Weights of a small transformer language model: 9 layers, 9 heads of 64.
Each number is 128 + 24 x the weight over its row's rms, rounded and kept within 0 to 255. Layers, rows and columns count from 0. Numbers have three digits each. The size before them is the row's rms in percent of the matrix's.

# layer 5 MLP down (transposed), 1152x576, rms 0.0261, rows 598-646, columns 96-191
108:098153094145128127131173145135142135094113144096152124114159120149150165131116146112160110136107120165120146167111146110159124159147173104113115138103136140143164131162137121147078083140069124093131113137123126146151083145124163127114104162116170119142128172081113150116113136113163122126
094:158126081095183154146158142150113061162164131132131118113112105149133102115152165149133128067074160164105136100181104168119148087165135132133122096135082083106088103146140113135147127076114082104123130157132154151130081163144157126127116110136165120101121149123103153101094044134135147143
100:126167107116091120115140140165131111110089130162144134120111125165101124094108136140133146106083135112095152114114113127133150151113105148181134140120166055087115163147162110120121148118131101149098141162141138094139096106139144133086136122091087147122078075172172124131097091160074076148
103:135120182151142097147124121134122123109165151114117138168154112133081126155118102140113145141103152153152114070091113102176117136067144115159175105130104146104124146122126112097156182107136129122131135136099118143123105145091155110152150094110110142116145123113133142131123124116136084130
099:137085125121160138136115126128133099109123160121130099089095156103168171150114096125170151155147141136137162145158136126131123135129117181123157073115143117151124112104144151159128068165126134137116178107116134113126117136134163162142165116160121138130159130140095114144123191183121142126
095:136147119144136117118127108132109127145090134141088119164121115128136106150082140130115150122109128102110124099106098101123117084099147107154148117147122106127113119098160096138121097132114125146157163137105124164079119144114099120158123116142138122153124091168127148092136131139109074075
094:141133149169157128114127141108124178142127146098117088127138077141113121093128119115135084115130088131148108164149113148131145146122142148082134125118118106127112114157152150164119098128093155110104130131189121084134115132122126139097156123133128062098133134103090180116096152094151116101
096:164148128105124136153136136126102103145096162164100108094107125165127137142138133104157158168090104084138161130115198135143163100108147131161154134150123134144113126151148102107146178127139125158119108107091172116103154108129146129160109137095131143144097169160133151117139150134106093152
097:121148153147161105143138117105115123109144138199140128161171146133095147098149136135148116150180117170127102128136087129115108148109129114113158120120197142153126164120113149122107105104116099141125119107152140091148109114167169131135140160117093148150117113131111122136132131158160114064
100:145144124129111132182135126162158117139134136116150108120138099163111126136169146097159122103114121124142146089134117156125068183093135127086108128112167134093133111145130151113102117133100158144166166112146126134110085146139121121114177156117090138174126116091145111115145140118140124058
097:078146124101121079178132123139138144173110119115157136136073117120153133123085132143142156114138115115114124150125181156149119113164159112106113119130142128115120159099163124126101162139107155113106144104168090140126153095088090143149143139149154128133116141092113127143157146099139140119
100:123113129134132146115095129113138148093100127125087158144139151141132164144125097120137164128110089112153125091109098094136091099187117110122165118184103117145120140147124124161092118105163131170136134144122145121149156134189122121101171165123150089160110140151196150164112172144109128109
098:061175171123098115151126091121174100143150143162162187127154145159134092141136165165130100094124120128170130113142110174137130134119116103137106128120104118112114110142150159128152074137120128094151142113089124138080147112120120103127165152103129144134135107110113129086108149119119190161
102:091111120110134150119175104110125125093128149104165106143141134089182084120116157121165131135173123143072115110146111170137155107143134070167138110166122102122092103150129089142119120153126141146123076127154110149170108134117103115110125092146083133103139154126123142117103133149149129138
107:141180133126112101126136118091145116143088146136135128118069123091163110152115119112102136105122108141129149100147129144166118125155150168136164140124150108099106135179116113116109129115138120109145094095147098126134116084143113147120119164139139090150165115108106128137101134124123126152
095:095122110142110134133134085139165139096134105100115153155141119101146099133141099120158140152111123136145153138090105139132088130129081173112100106114098163112158116106111141092138158141114111095161165085096158146159131133112122167129109142112165105177111058159117176124139166169136140146
101:129126160086147158106076134152134107115165137154147148150129102127148044167115107129161160118110131126111156093094167139112127090146157111143116152128103134086152105109091099146114078134128135126146158146077143146126134118164131131119122151162109132128129102127137137124140137084099152137
106:110164122103128109147140156131130155160098107095164126127080158097138157075080077136125123105126157136116116102176086127129101092133075159137159133133192100117123169091102125145133159112148113094101090107117120135106144136107145147121124141113154169123134151122069135124133193117136096152
100:102118138134130138108111143098136161122131117117160159112150104115164135155115121151162142154091178125152107103148130127133116127157109106108167108131151164122127141114114122146134115140135170136134152084107113134180110122153128135147090128104121140129107107095150137159101156117115158141
100:066097143113176136135126144138132139122140153126113125163127097169101107153094163128126125110086116108131096105118150122139146092096161149165130176169109166098070126104161141120092124119130097062142083099121205131113117137113135116143151124099120121103117119142128105081136101147128106121
096:134147126108119156147100121137132149146088129127119135118147109124120185105137163091086133158122125116120122142187138135174114160181126120115097100115138151124132116114126142147119150091141158102161117088116133165103125124106117121106156100182112192138184117130117135152170122120119109176
102:145097149157131110059103145136119127146137129132120125141196166127120109134148094151146106172127130105118103111133106124144147160116112098143144125153143119108152084153143109123160141136106093136110113115118165181106123135182162146116119149120144143099140158104134156114143131146160102138
103:065111168122129075120140089117158132120126106154105157139158098100145144145161091125104154143139107146111092153142111115136100110140162101111101150148149119102145125134094126113135101145105125155127157131103182137145097127107160147100148152139161148142147135135112125165147115122133128181
102:106147109101116126162134108084088119152131130157172171120120102126157102173110147113069138108119093149160113147161147126091118089110125111096126117125125104128183132128133116137100143128162114141105134118152110118157137177120124113120108162160158107103111105131105127124094128149163135125
102:111127105156166144137144112117086128121100140109117129094117138128144112140130178138156137128163115085147123146155107133112106141121131137135118143151126115130156172110104097106132090105095129141118139137123152106142173070145113138128122146099179137141147121128120093130120123066160138079
099:132127101121119135118117080150124127100087119127129122111139148134148218130133110157124094070134157150164130096122100120132157133102090131127232124145103132134150193151156146163146161144100120113169101114165136109093133134124094122125132119134134107125118148141131119120138122127155087108
105:110138145128136158137063137151110107121145122101132149139096110136081113114144143108115151176174119144137146145134148120140136124134086156124094149083079119126123133135121128083120120177110121132142164063139110123108141156121094161133132140104111135109103053156103113152106135142124125174
099:132155102180113154128142121140115098120105140132149134170066136092152118129141115131160144098087135187110126137094158108130132130116091097085125139157110119144150145164143103179165109115134130150130129168115133125133191142089111126180197106142075162145078077101159109132153071150122105073
100:135122131119127126162111091125159143138118082070142117119119132109162133074138131143145137134125169125124113131121110123127123107089082158121152112123122095100149105124105136162120089120142099136188127179120132143154094159151124108125161106122143135125139148144152111086157104171180127112
098:118127079143148089108138128111103114075180131157130161117086129124119189097129141151137127151095156134121109156117110084129146124134145137122153072113122184091135130094125135088112148126134081124134116139123114130132091146136159130124137107141120148132108137075126140130156108167126125106
095:139115133136107142119128178124126122157135097166133152166124129105162109107126126135121157102077123144184155137125091116121111151121182091154122172083134105131159123146121080117116159124090123135118151111130145165124112120114137120155144127137090137123129164072129112131137111153140109159
100:140151110098100132090145089142184114144098162108155127101102124116123121104135156159176137122144140128111179092125141138094127092139176121128135165123141157122141104104140096133140130136115150127142161110130117157119103172120160092151141123123101110085108099131120138090108119130092133122
096:125140131142118134107156152139137143164159134109144148128152117135092122128122127133122146133111134123166151124135096147126130149115098143140102109172127104131092124151214080160135073131162109128133102160118124098110117068112117104100134121089118118155109140157129128114125134106121120127
095:128126087109119132088115119135118178130124179141111138169134126073152090126144119125169121117161104132133135115139148128140112100164113099154131087110082121138139133093075145166151083146125119105148145137130112120168142115107105115153149103163128150130136104131135136108170159156102136124
099:133137135145169128142142103125073102114090154150131164120190123133123105094137127127128143108109132132136143154142105192142141153116159125115111115104088098113140160136104133160119121148126126112092151055140126123146122133163137155177139105126101152118103120132129122175084153102170143149
097:129137135137148117125131139138156151092087149120163150174111157099112150077151130176126130165123122100134126077131190103147108125128108124125156142126112120119083156118108118089113174152101138135145148120089070147124097170095109172137129084114157171117148144140107127157129139134132147132
103:139155157172128129125141081121093148099178108140156117121125128158132114098134107132089093080094093134132100118105101102160157115125126126125106134154115140124143120157123114165110153097163095148117106135114158100128120150104106121154102117118145105173130139121140115149142148121115130121
102:089094134140102152123122120127097164160122126112178099125128128102105106124091130128118138110198114154103161144172131098150115111080171152135147122132146105109133161166135124146123125145136133074113154098171097137109145144137143103138141142126143111094183154163135104116112171144126110095
102:180101110105176158130129117111104132122138071148137128123133079105127164075149148164101084147131132137103097102105107123149089083112136086114153085139137119158089147112117100135106128138101088133128125125119148125129135133092178155156117108143189098159141170078129131121114129122105123155
100:136109098103134152151177117152150147119123111134135175147143129127111157133136092083137136099131124093144106141099142123123088141124162129147121137134114176103173154090112178098141143128136082151123118124159106151098107116149090139116135097140121118124117098148137130145152151116142174175
104:104150083168140111142077125092135128148169131090162104114118124143140165124117079106120152115113136154093100105164162126126099149098117140108116143119131172109185143115101135146132140185129130098089127062115155137112123116083112105120137119139131076109097120098085159125153107150120140138
095:123148160110169137114143118154100134170126084127173089180145159152097126143052137107117126102115106120099082108135139106105161144130141087130135120133140139135147089145129133148155118114122113163149126175117157158121118119123127118088153127106087132111111157141136148106122085149093124104
100:120151139107112123108102124117138132136118099129161124103156157085095136141179120116135121152179155163110101124135125123143116117133142142093080152066141116125107125107089139126153109161105130112125092098138152128162101138154130154117161103150137102072126141120078123137109124102128129131
099:101131081086124118110146168143100134122115133175164141133152110113111092092124144156202121086147143167129102111140157137160154115138100128163163104097173142123128141127117095137120146151131100113166117176084146114148108155128141160141121103137144140102132093136119097121118115159128123139
103:165141128111105138118107160118165175139153153124131106146127141148126097065106156148152143109127129150118140124134115123122109091084107145117138126109133113139136103068123110174107130133122144143106168105147114109159126155113142152144152126183125153152150108153117130170174092104100143139
097:133155139138100054219114114111146154147138109147137086110123107128147094114116139166112095126081105150103148093120155131182114086128162145102158135094117130135103109175143122127118114134156103146131142121095103131110116113106118169117140139104109162128124168173142117117145129116137146141
102:174129105111131160112106127104098114130133128136143100146139154118110109087130127131113112117112141121135111154160070159126096101121131140124137122107162116107112117162168166141098132123096108121165176094115141109101106115170125153108122163106134113127117146146113113111124147171134126138
098:135105094087147094141140134092081149109144075097125112120118166189166120083124142100115140124117120136180111135098116150171144152114123136127130126097080087099088146123134173157135129110153153155133089176077171154145110145102134126142057114096144121136119140114162101147136196164114115169
100:148108091098135154125131140102137101136124151114137156144098136125144108128126172112149149117125127114137093131148199168153096129141141154143144139123146110133128153152153122141142111168140131181122122080114126165099119148095061105132123109088101139133149176150149137123127109125173131128
# layer 5 MLP gate, 1152x576, rms 0.0341, rows 599-646, columns 96-191
094:109129159135111145141124142130137115135159141176144136152131089128092097162138134119131154153138111095113168095099115127135115124126130149100120136146119158109080089125128118141122122110095111135148122164115124104117124095127129148142111153108107145143092143131118126134165122146104099086
105:161129130088145094145107130122190109100080129143093098165119134117124123148151132150140157144115140093101085136087149128156140110098119173118160130143137102107094119108126122168163138091082144068140104118114119131114133108120198142115143113159149110149163158108109122119138129124152093147
098:113134144116126163131148159163155143133121101135093097092148098171177136087088180095124117144122137153100107114110152132130135147134141160154149085102188100128089128133154084111160128159089115133134137105140127132103134118139141157093177115184183135106166093097128140154109161120113108167
098:144147110174152119145121153108110178123119121109152145146120139143174116094123144122123120116123143135118097143148139142117081159164131142128117134109103126111121133142070121128139106125149086114111121104105107122099184139109142139118128120084167103158184114110136090158151155141157123126
103:144145074180128164149129089142125109121102188143110095146113114156112155143084158128093129109083089115126141139154120104138107073129083113125153146098110143105138143093171122148084127139110121120125155141110091151104154111123155111147113175170094109160103103104129121158136126152158121099
102:123119123149136110155162133141137128117150157162122150111103105171133091110093167132137171182128119154151131128131084155156134127109136110169137109103149119065087084174137154114099119157084149136133151137150101142141146155129122132119115162131099122114116152118132123121151114146163117121
098:076120164152118137094131165164143157112140118160121153161092097086121125096084125212177135138124155144114103143102086188105140131141156159148089150094123146141124144140123139128131094162103151142119122119128117128161123157108119159177129106100099172143136127173082164116100108132168124116
097:090122179149118145119111131133152136128110153162134156135112130096104108154110117117082102147143116086137153128087117107177153126132154099166124112089117121149135123151191126130127131112149161129141163155113134076125132125145103076152117107126104127112093108168107139094148140129126096130
099:126123126166103121136118155149142106116144133158118125135109138131142132144137110106103172132134145129161112137101104113162118118110105131152136141103122163116146087146146151129160099153110138122138154163117153121137108139186168161179144156154093157133104169111127130102109107158133142143
099:078142101104107127125108099149135148090130117139120157093174118098155141122169117099132118081149094124107134107164109136137069136160146153133083120134096136107096116163154123157132104126085115140097169147101167141123125154102140106123195134150160131138160099179167125148129091142156106127
098:100122139094149147131078134114079133132134163149142126064136113063129088099123144156110092124126121134151150123182106136093093133165091110117095082123133141082099130095114157140098141139097123170136121109117110149127119143111161131110160174122092155126117162107108180153151123128180111098
104:157084135125142138097133157124123125155091128129161088139137139098117155115135146124143129143136105153099159127166125085168141141128115163106127135195146124107159140101141157146159110080118104144103106114116109150172113112139153161135127109170118133129116169158159108160111168113138072130
097:122142113109140146072154092186165121122104117099121148105084116115143145087142133140122122126131127126123155110098103114116094091113150131158135171103128127145089144146146128158155131154110145105114090130119139148133097131152118120173137178138120129165125078144128112136145133158117107139
106:109092133106159122096111128138169151114111154112138092132084099142127119125113140094149129116112121145139120096130147164134133171125132114146144134153174154142151091110116166096159097117117134101138153119112096108157114087100110166128135105124096096082131141170160141145109161160116148139
094:123133111174122076114147128130161135125136142122116134088148119160113118103111186156117136138135144104126147145108133144170142152130127129106145145109137125129086124103098113165121136091115117091124154136159110133133140122114104109171154170136139104141095092137129123160131094112154137084
100:126139140137131165120091132086126098140087147072149172085161146094142138101109160143098166130110102136124115141136111095112126152120152118151091147136103123111146130085116140162097146115127145081158137109125143096091165143116130108109105116125123083128127106138116082147114138122137147134
109:116094163143100154160097081139105090130135146133138124155148125113140134133111147146104118133112081114117154167122147140101093106201168196136124125161101126149097142132168128119118103136118123140084134096131115158129115104126107104115126149138115130136115147138109144146119146108125172111
105:095109096161142167113123099133098146119147134158153129151084130153112141125119138163136108118060138146126097151112146179114161126144136107091118113119122145102137122133112105126104107182118156152116146135115119094170130131159122121131107142143145102121133148111122131172129113098150149112
102:115135157120198139137171129151153105183116109162142140140084123090118106106130142123153143135116163123125124133147108145161129166112146138149151147141124120117116091117064177140128103150133098170082111101089118114141115123141124160111155081152172160125161130100140149094087171085115109119
101:148124121099168094106116111118123139129130124115136143106098148072134121123163153118143097111174097117145128093093122119128139097077140137157134116093125123139168098140103092180158105130072124075106163125110182092142100131131177110101172093137113160131146205160154101175146111177133108124
099:127116111105120085141161120122144102100148135105126154148116128107204112179165103132123126143099120181176131175149125121150083140128112152139106139113117107036147104125104102056138138130144127148153195150168114153092096154181138136146157128121137120110113073175122167137069126154100146137
102:158103125111091094153140154135144113121134136150142094127149129133094139135156169131100114106149175086152102109124149140130101125126114159164131148161117134155096181171109126132113182154087105102096147115055138146158119153109073100114141101132114120129138132112097167163129052119152148109
102:137109097105169136156171179182082103124155116106106132131122124149095124124120151121094181120146094093130136151163125150143130093164120120172168118150122096141134080174121166120185119112160148088124152123141129107121118109107154106124164106166156123120137120107144117158166104091137081154
099:135128111132139113158150162141105126160160126112123104133153116113135130132150141124134151147090131124097120097124124142133112141122104143180108153123134131151119120150118118111137139171154122131173163154097146115135176125180109143140149092149127144099145120140119140128101125130141117145
099:141137084167186124087141139149148125149138115095112149131128122110129144110117162121155127121102076081131146098135110138129112073125125142126165136155099145152122097150076113143092105100164099130091121141148125127122159117119146138156138111095158105096113133094147114151140152125085090135
101:136154130125117105122108090112095152130132127147114123132116173116149103125112123146103118125092099139130112101145124125075150172138133144149134139125108105105125144116126120144094142107105168141130091123115170134133153148154116159115167117125108130174104127148115168150110127153154116126
099:098124156140132121158136141131163163123089130096096110143138149149124117119116144135117143130115091178116157098107147162121091084107136151100114128129090118156115143121151096101118133105121072133125160094095132148117130139087125136159144142111130118121110123098117108160110094095126117104
101:132142144152149147134128118121128148193110071142136156145089125154145111125143138151142152136069114120103120153133116154109091138091108120161126076093142138166105129129107148103119124124149141083130089159118109105119114107148114125166106125119143141136087111107109123121124122129147113111
099:113122142115129173111140160120137119142094116117095102148127108138159106124119130147111115120137096123118143173114079077144066077095135136136143115086151133145158091089144113158122136119113155106131122085130126127159163103104112091137184114117103167112122139163090128174141124091107063125
098:155115129131157157100122090097086155102129133155102137104125123106133138119127140130112093159137113142143170205100138096095149130120102128139129084097138158137148167141174153119108156124086092145141157081113129106157092125123159148169119097143164128125154173158117106124103111159184119105
098:092138096136102079123130146115134132156142068122121167117123130131126078115089166159124087155165117116113127140108087135118173157117156126131109099119155125116137129117133105059121132099136097170126140107149140128132142155126129093074114119094131083109149126172108154143136118147153139142
095:140093191112108121147131150140151066145093103127145134112098097117153113105093142144120156134119173191100085103147120134091099127124119130125104106134149157134146104147119171123122148140125141168126108155133129120168130118152124124117123136145155125143154153109115139101158125165161119112
092:131121147163131154133127147140131152128120075124148113131140123157151112105115132112168112107122146128125186127137112106124081128130111086169132122105138186094119127163127134087165120178114105093148138128152121147150109110132149124089074110108121144143150092116154170156145158144100148142
097:119103131114141109163122145131126151147109141116138066167120119130121133092108106130132141119110128119170108141128119115110103114141125116142121127113103143167141147096128112106136133129118102158113140171152169178112149116128172115112139123111160173137141134167102078139146103152115147110
098:094101164124093157139134123076164091144112134154139123141141128117141169135117151102119130134128144108098164149096164107108126147122161184121147074131133125138164090157146124143118110140151145120107118130112134144162108144133092125092126119113131140119107099141148071129115127130153139117
106:150125097127102137122089109120133164143105138172100119137093148116134082151150135162111127140083096088171114112120155145087141109097099153164157151121128122095138154187117108114146136093097133123141139123117124104152146105128129131159109124109107126141169146179140175149145080093105147118
100:128108118158149139113099139128134165160132109124112128087086129126125156069131146105095143112104145131161124173117136121140099140104141145125114126180130108142090109109158137166116134135158139150120112090169131115122138149111134112102133129102132168130169158095083149100164152119179124126
101:082162151099126139172168141136129155123137106107146114117140123119067127146136113159166152161142140128133141163102107177172165106178117128079110105135118111098134072139154124142101120102152151135140153152166145153118142109128166104119153143111108109108121157084142124115122096139115094111
101:137074095170195113180103179146132125161106111125085129065153106130138111113108152092105106134127108157114085122151145178108142093148090106126167144123080121113108125136140111104141152118120114137144169119159110095160137121168122166140128152133136146127092094147162161107145124126170092109
102:105087147137109132127124165142196115113143109144168119134085128144104133129128115095131159112140125175116137130126089155174140086180115132135142096138098130158124134121135090105144166153129137185141118122140111130118114116143132127113124143128117081124143148112150144159105117198119117126
102:148112098137178112115106183091120097134118129122129151088090121166119095120101147150137124152158087150122171089162107120172148102083123138122149076163145141153165095134095154115112135159101077127128129121140152128069138123132117114155129103159128144125157119101139149152181103105150164096
102:133138121128122127101130069114148122137140100131122160138139150096134075125120148113122138087125109137108138102124089094148104119157116107134140127117110176155151098158150136111121134120143132118112113106134134143174128101134127169152159136114127097153166150144142143077104143121150128137
099:154105121118105110170131145105143120152125086087105126148145154157121118139098141133110128179107100094186123135148161135126099120110158117109113159129116136129143108158109192133131096107109167131127144145150107146110133104143142114136124127107127099116094178088125118143129134142131139118
099:087165124139172139127111102144114119085135120132163159116131141143141134159106117180144105141132152094163163163164124108115108103148129112151123075136130142105151145154122106137125134182096181120162192095116116160101098139122139132127138122109117115115104155095129178144149129120120138123
094:116122124106159165108152106159126145111145082097101129130148136136068119116117114111085168123142103121148152127096166129144128141140090136128154093108110124093167113150166143114192122123159114103116110120123115116143071085107163126108116137137115148124132147121143168099136144140143136141
107:143124131119160125142127152124131160085135143118107080150098161130143142120104151139167104154124147146113106138112135113128131114135081117120108112166126180100077113131134125150159107145133116114174127122156177136089116056141138198191135118132091127159141105093126180143110122160103129109
102:135096103126133114170150117125111093152126142127123107164130158134156133128118141130151094133115140094122116126129103200144088123104141152177123145130133126098115158129081107077108113099140144126093093155118161153153091153171111113108123147138135144126094098105151146130124127167043139123
105:074141143145125107107111145079144109139123116165131158122114139111134162129102134147107121145169083141166130120158116122144097135116152137166161128137127116103120119114092134127132128121077118141144085090108138125119168103120100137121145111156121110161108137168090108134122133140155154087
# layer 5 MLP up, 1152x576, rms 0.0329, rows 599-646, columns 96-191
093:123129164136116156126134160128155146127138130149130132147090136104080104155092135093065105143176131154140107105118131155110142127118134125136095151114115132131109129115081155117128128150112109143167175124130140168121101186114114138155113127111184140111158160135105138116146105137136132127
100:145162179115119117093124178159111132129196128138101148138160127150140131099157134091102158107127154132109088134112087131139149135100100168140133108111095124101072139128110145109146129122135103159092109131103126142116135117110133112102155114122106112137063117148132142088085138145109142139
102:099110145106148175119140113139102119123113136098116134102108099146104117135092075129147120129139123168137146153112157121134096129134137152102142096121140121149123134083169139152132108102069173112114111111135122150125103107137132147128104159152137146101136125104116165150118130161120107136
098:140128121111090147134122116132108112153104091170149099121116146121110118125103112100121156126082137128126144130128099109131130129125113134127131158110097131118144118116107080107100144124180137125117105148103139117127113134096143129133136153097142123114085112106125153132128100178118160124
099:156154146157132133143156121110134129146167115079136126162120140124111130104138101145115125080136146145095161157118174103121123176102090121099138138120129117095125098130097125131115124142189110109119080120132146138159109119093120171140173115105144116146134138130092109099161141152127081157
095:124120155134185084128135120162135119123113121115180120188124102136122128097090105132121140187125156131120168152119146175150151159116121112145152119118131113124163088114182133119100138164147138090151128126122114139128125142086118069114130130146122164135104128156148113086108131111146069153
097:090132141166091171125102126140117147124120150180123145114121137088100124143124104145129168101151163077138121096126114132130156121123150159132135161123165133133179164138119131172121137099169126158114110117091158163156112114117135125160112087099147138179089128137114180075137107137132142129
097:161123108102155139127141149142186134102105077078139088138130111154118131122120089091154163146101164146111149136120166077158130154123114149109138145108117155102150105155138117125161136114107151097138122136146138184101111145104146141120123154140128151124092161142117134155128145142112143151
100:100117171134107156115113161151148104146113142088136160120132126099141132119115105174153148104101146091127140144123176141145111193136158114124124135108119153145130146170135120161135099102068141132129124109125117153172130093131126109165095125177150102159126097152143101147153120080132137149
099:165168098115112122139131088170131095136161182136106110126129183096118138124138133123138164112108142120148124141126135137099131137145116127166179118119112130118117161128172147130117154124155119108101072131069106115163094134102160091147142126133105120130113114118118190101131129146105146115
100:082122156135129177130108118168126146137145159094128095106106114119135145093116102137117081131159105141129157165154136095135087088135172137096138123162128109099127142135110163143114103146080158144137127123146089146117138140119132127123115145115144118122096171112105080152150107122139119113
101:140110117108109136081099118092134151146061174093154130108091140100077154082137142114114156138100131158125144094100134113152155159102126111152145117142117107103170117136111122134146110101140134124126119117133111134137075148142124151147117135126154136102166162151137146138155122123128064114
099:150145114116147159088158111147120145161111148121112128153131108167183112114162139156085099122116151152134175149112129112108111128167065090146127142109120121104103136143174119124129095137156167139159117125132110122124143167139098139129125109134125175135141089172131103127089131148160141126
107:134159138109099126163083152065130141124122135129126152140136104146121147165136129138093132136103115136106149174129092125108133159150155148119141144120145157093100128136120110136101137116131127118127123148100107127077153122182132122131130174093084101143122097126103141152113126132101135100
095:137152130077166151125129120110094159159131108094077119178067227147115124133143077140139096170115127149109140137123147157138139126141126160114110104108119094144126122174149139152124127132128132126116123114107217153116112116144109137128124144158154163066132155124133087118133139096100091140
102:137188166167149117148138126050121148167116119111154150096144102099136110111133125120151158133154157133105134155139120105088149139146118139085159107090112092145117102073150120124103108163119172082138117127093138093145146113133128164142174106125110141130107140133133131181075098104130131105
104:066080125130132127191141134101144183102124109060152119125099095112123120127101134121146088119157134113103196145088114092166086119106127099144151126108159123185088124094188122146111124130158135114164098145149141157175172128132139148109099140115145111113182140109156151098168141096105124155
101:117118084160106129125152182147139123168143162130134183133120116101152180112101136145155158127162135101132129142110073168130101088144154182098112150089136125165134148140087115145151127128105144148166119102107121165114143107134121149152098112089137118088187143150116142115151138146095139146
102:121088176136077165145125124115128174157110169126131165123155110136093126104083094129120149182130130119165091150106176097118123116111123142124088142126124158166107144102180175130105132112112154136130122144127171155099111102130152126144083131097138132142104127090106115170135125156142116146
096:127118142118149132091119155133138150160148140144125197120115145139134110107107100168144148117178106128158131128103100150107179185111178117159125133132133148152130101132132124170155159126139079105110134113106142074091100137142099108158146082097146139131107143116162116118160161135166183134
103:143134109117116158130098109143094130095092164127089114120165160086160146085167124113142165104154117143167151161162135143106086134133139123115128125119129141147138172155129168117117169139118096133076131133149102126138165100098164151125092148163153064128126132140149097116115060095130152087
103:112147098106158115093115165157162170126142138187139154074135127103133142133148154173108127171154140164153074072118144081079150133149136118151131127118110126173094163095142167142118100081103140101095127144137120155130096125112141132113142158148146139122117119103075098154137165154111130096
102:114153137127139084085143078135125114107085185174080135083125132125142134147089151143105106120117147125106133167103113114110167125127150132131097117128135113150080121108175112128148121116135115115115171157092124147113130161166128179130133073129120112131102115133129119105115108125071111120
104:139159108113076115102127112085131160133118177141138104114149093142153145129073117143096125126126147153180155101087121155165132132122118150119109125156140154163079168080127077134179118142132134123106114144172128124127121104088128124158086151133129089102125105137110135120142137137133144167
099:127103102180132081133138104117116114122142166102126122163090148108123161175124130086105129123092174135155054123139123156126104141116115110128194111163112112140135089114107132133118140120118171112117142118111159153158160148118163135170176125111117160097156108091136155103118092127101165149
103:122163126130113137086111141096111093148135110117151116110168145140129124095111137122127128139147135146163140093122115117143104101104110178122117156100112111133136117075105107123104102117088131180145130141126121130140131113108148109133141187166111117127095101164071103163139128113132135125
100:135121067153098144108082138113126145135123163142125116085109098116132110109134166122126109156131135109077181127128142125111118114145099128134156093132102144099113110147123135126147126124166139112124122103139152089163116126148105158143133128107105139104124111133152180044137137089131103093
102:109092121114128149114138126186088134093152105112143139130142144141111130090130161121095105116187130111156097153160150083117115161125137127200124141107133126132145124117138151162143105101102115125169095141125117136102108097124149132145124105157101141163167150108144121103092120123126105137
099:136137106116156148116138127120118114129142118131125095101139105111110106142090213132153115078164077145102155149078137122151127106177176130143158118156160135128124114101102125156124152130095145105119129105113106127139113183083152148099090134116150120150149118122153149149145148128133104096
094:145124108130147118096090141146134123154109092133144104147151141127171128139098138116155155107076102120113078155148112153151091139163166076150113177133123119114147111152089078087131119166107147139096114130132152114108158071123118120097145097094126086115092131082146164110155126157137125149
101:125136108111084117120082144147136122113127142148080147118112128150146150151176135138145201101139135080077075108127129103105148109143119078134105118083144147123177112199071165163145132182136164096101119112112167132159141140130108139137166161119089159090108121172107165142116096140100109126
094:110142115126162121128087101136131128077123133130134110126105158125121151157182131137077135134147115129093165117118160094130162099084150158117160101120141143151153066103134135105153143084113147185113138127112113105099103103145139121151164138145064137080149122130101111131175079109099133118
097:096149162092154110087093135141133122095117102148083160143157104123117124140165116151172148095156142155135165135119128119144179135116146145159150113129107151090100143145157153133152119098136110136104131088140148114128135123144115066101158110120135151101164084124128133156141149132098156171
098:131114080106139116103161130125111113124138121164136124127099155181154131153115156133158108174123146148120105084169161112157125118117121172126141106123142174125101091133144132152090125109158121107117126162103136123134172136160132096104131110154185154101155125101143151103147132134145129096
099:097160156129113130144097113120138092111121153105171158145127133142096151107129098101115087149107139114097153119111173109110107138143112164110116131097107099137163059148158171115142129093149156182154126104136104139100114174092156104123102114085165130145127103114127093101111147158111112132
105:124123119115142128141168139102109129138111146093131112123141101099172147102116141068156136160149156135109157132099135140159115139084128150125130124131118108121124165123103113113126122143173142168160114152103092116118091117130108126150141081145136139145085140123150130170173169145082131137
102:159132079126138108135108150083165108100135164136145138119079129145113132131114102107096111080124157152155132100076124120092161135074130131074115125115123135139106142141086133091076143097123128190170116147140100148163095120112104078156080132093082134152113096113126165100156127122125202158
102:120130157122117120124134129160148069127135089097096173132175088101156164139146163121139142123083119133144102096104122134144125098122136102099119098072105099145137156185075126128142161097153119147154122168089104127143149106139089154088111145098156153145147167160142130091101147141137137134
097:108105105112119099103164129107099113109104168111156165105144144129131088190115148140133111123117110130100137118169170110127151133127071129119136134139135119149169128124084108121151111146137137129114128140116198108137157186128104159111125115098129129111158111120146127129119151118127117136
102:135151149115095130120120125117110115171085123118086093132133128157128138135119157087073112137140136153132161144135153124128130138149126117092138127143115149091148148132163182096136137099109162134133134118141143080103121100113122144132149149167135187136163102129118140099117109149090142119
095:152090134080126147136131137191130133144123091114143088170154156072156132120132126150156157159093104197154143071136111109154132139089159136111134115139129098134144130098112154085148134141083175142123132116095101109124150111088093076079126110068119150144099114106124120132112156102113119166
100:122136108140169153151099116200148170112096115137117083118143111128134106124096120153154111128120166132136182121145199161105137118143102152117159102118125099133126128120130109114149111112111108138117095147170101116109146114146093126132133103147123186136134146132152124124102126136086157178
099:088142126116091091156141084092121144149123087172127105152087153108152138123098126143098129133100088136196113116156135148093147176081147087129124098141137080082114187130141187115140147108080148130107103109096156113090136128121117142110135122093181141107148152122125094150146121148161159113
102:139119117153110092150130120131086098132122133107130163083107112122144110131156118110117073125142149170166119146143103111102128144108111084128113086109156150164108115145141128130056160129128149161143106109181111077156143147090133132065147122158177119107147117132121135132100091125120115127
096:147134100123133096111124104161144103103153111126084164087129078097169147089123158136082121134149171159140133128135125108141105111156163163086154106126061139122133101112115129146124111117110103108099165135128119083143146147142130147111165124134138141136186107110144095137084075105144118116
103:124132131146124122115119159166131147155091127156140128160097110105159165158136138104125154133097105132082161139180116182134117114119114125172145123139088095148137143124124136136159057122110114179120163089141131125171095160138122127075128109082129166127111128070139110115079136161119128130
101:114114120132126117109134171160182133110141088125131158117106153164136105179144184141130127135117111136126168153114121132153143173147134109119090129105148143128092100105109161097123121099094081098106112132115136130096105142124116178093105096138121115079151088136150160111108101150131148122
101:165153150124153175140121105169098171110095092132083151170106096094116113115125148101067088122155113128117143127155126152171118123127132092105129129131102145115144102154132098126131141111156152144111147116109156174132149150114121121150141161148140132158142090132141162104102141129092111114